Weights of a small transformer language model.
Training: 102M tokens, 6208 steps.
Each number is 500 + 50 x the weight over its row's rms, rounded and kept within 0 to 999. Layers, rows and columns count from 0. Numbers have three digits each. The size before them is the row's rms in percent of the matrix's.

# o: layer 5 attention output (transposed), 128x128, rms 0.359, rows 77-127, columns 64-95
# v: layer 5 attention value, 128x128, rms 0.112, rows 78-127, columns 64-95
# up: layer 5 MLP up, 512x128, rms 0.197, rows 0-33, columns 64-95
# down: layer 5 MLP down (transposed), 512x128, rms 0.103, rows 0-32, columns 64-95
o77 106:560465472522497490555458495520425510584488473563500556562460436665447470485449563552384412545518
v78 100:536492494482538553452563510490410462464447490494504505509481460417474555571438487548401509519538
o78 099:550479529548510534564518479484488572476523528537506418440478478563538495412560524455497435509532
v79 108:534545548600410476482427513433456548496624519481451509517483453593530500487489532538551491451504
o79 115:514424406504450561558571499529572497429388454568475579511495458535603424477433466494477483550531
v80 101:470499467498561518456521488451466541532521623446544553487458509525550455470497512551526469477626
o80 102:571514463482428475469459433521529486555513525533479526489453461576527468556505557528499524454386
v81 095:488397494532561526505470382507476463498459437461515435440533554469483469489471476486510561565528
o81 093:569579484503571429496497583463549476498532559464465531543482479511503469552488537522530420443439
v82 105:520462609490508529487509428438561479569403473532457495467404481510527500533544479416479542474564
o82 103:491447471482517503594515564371555504531563550564492538512521418439522482509527504492522413548468
v83 101:512525511458541464514535391498426561480533476558500515492430509521492512506584559482397608554512
o83 100:455481477506591490483517531576462521421532450495591505481502582484501476501394475486534486491506
v84 088:549602432512491559493510382515528438489515522517574448498503489452510437546512505546478541400479
o84 088:415490577555553497528462545502479514463436507434535506523569467555399519545503459522418478490528
v85 094:499567525462489471486527440472518420568570447471517490460501498483510417511504493560523536489546
o85 097:539402496477532418521579507484565455482495555450525439500519459485477555563550460444545546422581
v86 095:496500492436475441515431578512487515562462439479475498468477482472518393444623517503439526508528
o86 102:424556498543452603496567505479629485495510500550560457515564495538496514457378496436527377429527
v87 092:534455408450535476530487473466538445490527529583614433496554547471463503496550506504524488385421
o87 098:492568520525509594470365536499508561509531488576482581511514543559395492457506503519523569548517
v88 099:585506494466472463453438445510582478440452471510534539587490515503478506553513465594531486530532
o88 102:510554579563437638499531559504527535469494496501572533486472564426480511483501599464448476449559
v89 115:570492517390390445530515604604414425558488505517523536565428494569440470572537511460455529483530
o89 118:449501480495563517524547483425545490441568503490445490509563566454550546452469546457555483561534
v90 112:553512512382397563524560602514532484486494428546453462502435492410471580520487456483434474543512
o90 107:544470565545541450474466518489506441567452528492447456520555494539397539487611518487546531488500
v91 092:469415421496491541552533409506494458537475594516496524486458514478524458628538553475469565556470
o91 086:586476439494573511439450510554571572473548500404406488515547455487456559424466517440481406477573
v92 110:463534517509473447426451559609398452468548519421476476498437491533440454403505439455433575511494
o92 098:435523494502513444542517460411542432402542484570555548520612514525490468548451530551512531496547
v93 113:463556407433559438499581588457442460507490525398582492549511457545472452475400557554472519498510
o93 122:491472484516564492433483427502504551406558494478514445495530649397473565497472557465469586454541
v94 103:555478525524514496516494497543511509548535645539561568407519514434451516470444427535541466488448
o94 104:545519551458516397489522500521472466476527465474523509614513525600507508594557584466394526460442
v95 114:492565375495561541445497472440615494438522518595453522415465433550543530531512491561536519565479
o95 113:550519547465483526541498528500387482517429509468469426511444553442515469432503530478489592419481
v96 098:483446589569558367545472518477415472533478471560402505483601583431464476490503504593559446486531
o96 108:520501433389486620491471519497561512493454448428571512539355480506502473619481445492507560453496
v97 106:519423523471466439511490570540396559546541596457507547503403490510480439381468457469483545497595
o97 108:486576463498548499482507453422524537368489442649564594486526485572512383548489511562450413449431
v98 088:480397589411543603563520442489466423536561432537550469526438541523518455509552512504479560432465
o98 086:439598473535536390484430479573497587480566461457507476523611587502452493560479466466564461495536
v99 105:421445397440425556582405533526511464451528506438545500582535479543440530515496595468463470489618
o99 099:548470551504447499417610520511576552532480523487496527558492475482554503496562550504554509498439
v100 103:508442473409434527550519512427534512491505516455436516604446471467480511551520467462513449499532
o100 108:511484526536583453470491532495468592536505466505515472460461491497430595460423496467485515509550
v101 091:515404501492582486486485479467445506382380421430505470484484509509456447479557514476455582518461
o101 096:457505552505456521491460550496480461541494472477598526495529532462579581537420481465631431480589
v102 097:462520525649559565422543495504493508501487572506472526544465475511611517575527514442547527497496
o102 096:558480477438443484504544558500445493523388516520523489531521484499572418474439511623477475507454
v103 090:480510448555493498408520576537397547519415605503449478439577576495479498488466422438503456547513
o103 083:473562572555522576496479461523454495448511493477531532538422455493541465431531500548474480421500
v104 094:398486550524594513591489571478491533483539549485529595431517578525542538466427540460447530416503
o104 091:525401529473402459488496430493485424556497439471455504620515471484535419526581387541514505557457
v105 110:490452444526455461496509522474456492485556428482538411595521467515459466531436554463470511562420
o105 107:490464539406477478503463603524532458479468562479478515486522519432556490567483501473565484587497
v106 096:547515582479510485467452595486452496598534451399499573500405466450443526561437424537562485409436
o106 102:555457516536470574509541489442605493548424499553488532452486511580564427572428488421564516586576
v107 116:478602601580409495497500403446462547477516449504468540501553537517598484555415410634492497552493
o107 114:567377442515467598547538550520513518531397515429547481489427451524521458497568587471476496431476
v108 097:509443575434452492495502426507542513466481557528527588466488456501478545522531454518500649533431
o108 093:472574532521548523536502554420454488586554442565549449473566623499480495502582533441480482459588
v109 114:523469455593589460496495499539529478482452497467476515522643485507535432507470467514515398460435
o109 119:553430470429431495494457523479496502536525499511510480483454414493493633501497525517462489512572
v110 114:598571502520499500443483550422532526523553469474488576379451617453434538533526457468447612466552
o110 115:469423566561526490560563475452426535480512421538491498598521560522486486471443413469506507531514
v111 104:526477533548555550501486534494550466491503498534506495494461504514493548428505433441487555429455
o111 105:467488472479413424521472494480516531537482516566537431522568489416490461619552572399496586592487
v112 090:439508473424533571526592491482520606475518554514533540438510483548429501510513509524449529595456
o112 087:517484557494545506535443545501417430542507493519465506482566519572568504479529395503468449466456
v113 104:486508522456512557467461506469512636454485532465492484458390579522487440536557503511505452548546
o113 103:530437622509457409512606471487495479469573452449574497450499475454551535502431533460495482553499
v114 104:509496435495432446456461511481489524523495454506488419563488454466535420533513579581526481578562
o114 101:488549479507510566521528459590538484413413544500471485449449489523565494527428538458394470490456
v115 104:441475491581567491442587465492438453498419510485433460565509505450467503545549506478559510547474
o115 104:521421445414428559468401532444488476511518513518538506460507562555548495500517595619590548521468
v116 097:551454526533481418581496432451505549521636563537538470442464464588418375490535530575547487437491
o116 092:560473524434553494506443435518506485522482538534520584463466512422600468479606500505403557512541
v117 113:415471531480523501450551489521484453470544507469434436524496468550532502495440543467543474573495
o117 108:508530459558507541494443499460489555436428530548570495460488556496547431531541496572545510465446
v118 098:433460531565530454487578539572496445470531484487445552440533541462463564516459429507465418502577
o118 125:493458500480527442537464481537493516439449492490490567542501515634460506552474494511445543469489
v119 103:541444488511513504474463569526485429487511497472436507536483572484439450558429502474593410444385
o119 097:473469527527425522495463518484526502512440490456469514481591539449493531486592531529500567551580
v120 102:453474487508422506375556518596432518487467510506552506386556580522471563591454483545414471636547
o120 107:534465495494515542553577480483605480378468498451439501513563402503524505425557491490548476393464
v121 091:514518497483491503431547391527501547561487523487542481478517506441518418452548456530489546423512
o121 098:426528541490494506531476527493486540406541496451560595455528477527503455494432467444427373559525
v122 120:500434590584397464521490540440431487554527519539463516451453497580542549542513420505418585574499
o122 113:451538497429545519509494461525476558511523457439390484621530543411447495522488520430526589429466
v123 090:479457437440500466465535481597486412563504442508497547525410519489431491571527528519514520454439
o123 085:574519455456487581538588578509542565445526493485424455531578397600524496535398517458555493569546
v124 098:528430547466500513508498522539436552419566399509494550539543514521480504535494517640510523537519
o124 091:476621499551542453462496472517491468531412491499532432488479561499512548484505439357501539415578
v125 092:543467438499418464490522442465475441496539473471610453516499478508492405578500527510472541515472
o125 090:481516504528628555533491433508497542505533470524465480463496506461536553564388489556464494563499
v126 109:534398566534439459513504525535553498515639508470529504435589447581536456417522515478468505453519
o126 100:414517404540488516452451435465427549600523460506506481559452529410490503542552474448547498516451
v127 098:562541546434600471596381525407457502554400563548612560508529521467570492478478408475519597516424
o127 101:442504578522430566447484494538476378411540472521448474517466544444390503420484491495497493484540
up0 098:554576430593497458502523461575588514502504565600479420463540490366512443539538477582535542472484
down0 099:495572459497523483512606499487412466449536480489403500552449472555418521533500535419502557576492
up1 095:551524429526438470529542508431477483534469410518490485511490578570517522530542522552516453424494
down1 094:436561564562466471489534533520461503553453497534525474494443499519510589524450568514532561516552
up2 105:598529520470530514577536584529504554571530532429541532512436461556483547532517554454474580552508
down2 093:557487501510502451467481441589389406538514403446533580492462526525478471495572526539458561542464
up3 098:490437431427529512458431447505462536542527515586597520514381566553570491555552446552585493463495
down3 095:447471485518506440499582442465496508524493533512531531587536513473438522519494484432537483451546
up4 101:570446399448466527540419413496447500468438569465511448533473516453545581457504451529582506464449
down4 093:486464562543440521543571508585478406568602457451498513585511453520494432580488563475523567490498
up5 096:528523517549459456495486592445449569455529514446462508584559556492566514551449425578465522463513
down5 093:486454473564536559525540530543557452532518463592500549548469531480430346559512474507545483471461
up6 106:500513467594497483481529510526551540553517509491420527396464449503501510489490485457584520470490
down6 106:570566468387575497511479476496567429456532445616444519540515496599529501467442506555420519574474
up7 102:453514437534479545544453462401517519519529500536487478468498566520461444486430381477464671457506
down7 104:444506490517474532530457510524484549466506452451559407494512569410557452576452482608520557484502
up8 104:522442543477432521500496510584557492497529536461585502585486533547492512505481508545540558641545
down8 104:524608635422562410464489457527550576498496518419464549490408490518559470497441532525589509586446
up9 101:550454431505559572509609387524449502525485539565475566581473562517529546435491479495403531449480
down9 093:437561527417557506474504589421459536445630459558467448466514441480453560415531565425437482485491
up10 099:507503468528435511485461531495540456551508493532553502452549491384565463494464492544583492446403
down10 096:411517516460581457416535469547507566493411552419514511522484449524493553467476402580485493596499
up11 127:516462522554499451522530514515550466552549494531460424477569412542517562513467509520516508586505
down11 118:443462424567478493532442444557533549518510478547400432563538487459479544541596534539489490597506
up12 101:493488499487482517548418535530486514412565486406440464508546408520541578626592437514549590519448
down12 111:479585543516436519476428445473492437452390478481469497498438522584444552524435410458514464620445
up13 106:486475510517520493434518594476496452509412497414473470511457441470621543459577414569396548502470
down13 113:422438507358482490516532431536556552475478416432441538501545511448496539483463510475506483482592
up14 093:452596420545467435535518452526537525505543488460514609529569590519520520391517510509452498638494
down14 098:545376529456542515555550525446476445631533620556495495470503550532530533493522459465495507511425
up15 111:533461477479456481511511586471536471507520508461590498459563550515585402610423510603587517390432
down15 112:491542493480445509507571571485485461514468447454479509506523471472571373472397472605449513402543
up16 102:534464483431485500472466524554518531456545491502539542508519577475498458528446428488511467576559
down16 094:467543499577507472476426502496476482549427452566550464476496588475521488477481511498508466386429
up17 098:610508482521493547457541582413518545480429493434603495469486540484553478445567474536407506418497
down17 106:467515417515471531547494556535395436446477496569466514495571462486541579452413602426567403515465
up18 095:591469450482453387507529497548573576482484528429511514483531495496540505490501415538486605477485
down18 094:509533495366481547583493465486418484520439521557516445596539510435432512573545453497516493540423
up19 102:578544378534426537534506539463526491490498530461541501547499487560494500535362627502501413511414
down19 091:546515522480543391449395492489543525449468455478503474589519453500485427607435573441523468511612
up20 098:516554478605552531563537438461465411451449543496505566411530449565551558492517417470531508576516
down20 099:564429532509437505576459518476433422502529457451488559496526482532497477485489617521536461578460
up21 108:448460402456419581466491494492434515503442488432534518480520483508491519540540496542480514507452
down21 105:455567518481548447509383577513432528494425462548472297497531479514553454473528469638487479490444
up22 095:558569551446459483413524514571526412489475476492529584506510509419507484519392501541446526519413
down22 088:585546391509372503487557406476583412487494502490552540495503360449485487524553508467577540535599
up23 101:380489490452503556543485537517517481478661545518517465589524461495482450482572475483550504462447
down23 101:511470503454497494467502487408431516504450529417486575500497448509465532438491499483505550532544
up24 103:615454457445489524415485519450476496508565565565495511473449446513550462499516472509446598553481
down24 095:466637458558552520497514466405484572475485476532526502477510536515522437472510473535475529589583
up25 098:513580506516530631561416530464390590471563494461499565486515449492515526485473563468545424506511
down25 103:506537557528540415567395487598546462486479543489518553425580548459532545450522444540463554493469
up26 095:514488539485491497522498579484490558501570492477503462535600520524483523521591421506502399449433
down26 096:480453533534574504463468502579538423397518473635485550370486463497497564504448496451532594458454
up27 104:505393471537524592537473502444473587569494496546533471477517472554478535466405417462504597548475
down27 103:509430459470488502545437523363491578490358472555477480516556460527468461581451392522462619590476
up28 097:502491508584496523486514461560483517461448529625496533514488442467453494468529486438536536470490
down28 104:488494614529471470440442591465493479452420468521429604478465579515535472531551539507583479423516
up29 108:539588486452503554453532527426431539554533493395564578415424488526515558438432459444516539489525
down29 106:511453555505565428536504525453562447508502534431479455474605443483513436457618435476625450570493
up30 102:518554458527496406427416481475536484522478459554485502561464467514548546477452455483529489541480
down30 104:421481524408544500510452523489545490516544494487502487526460492481469497491456462516452454544428
up31 107:489435449483444471527366515498483483508410470483557443521499543539504573514510435443484531531515
down31 110:536509514523504497482433528415493482470476513439525552527516486518541463508483433465495570550485
up32 104:571588436531616495525501557563576430444466476437553504455528466602573468523518453537428489559424
down32 103:527449676443456515395512478494511551503495511496482500423438495584560431535600452429399585595534
up33 099:497490525398539452448570478511550496432534505515516504565381533532453494486495548546436484478459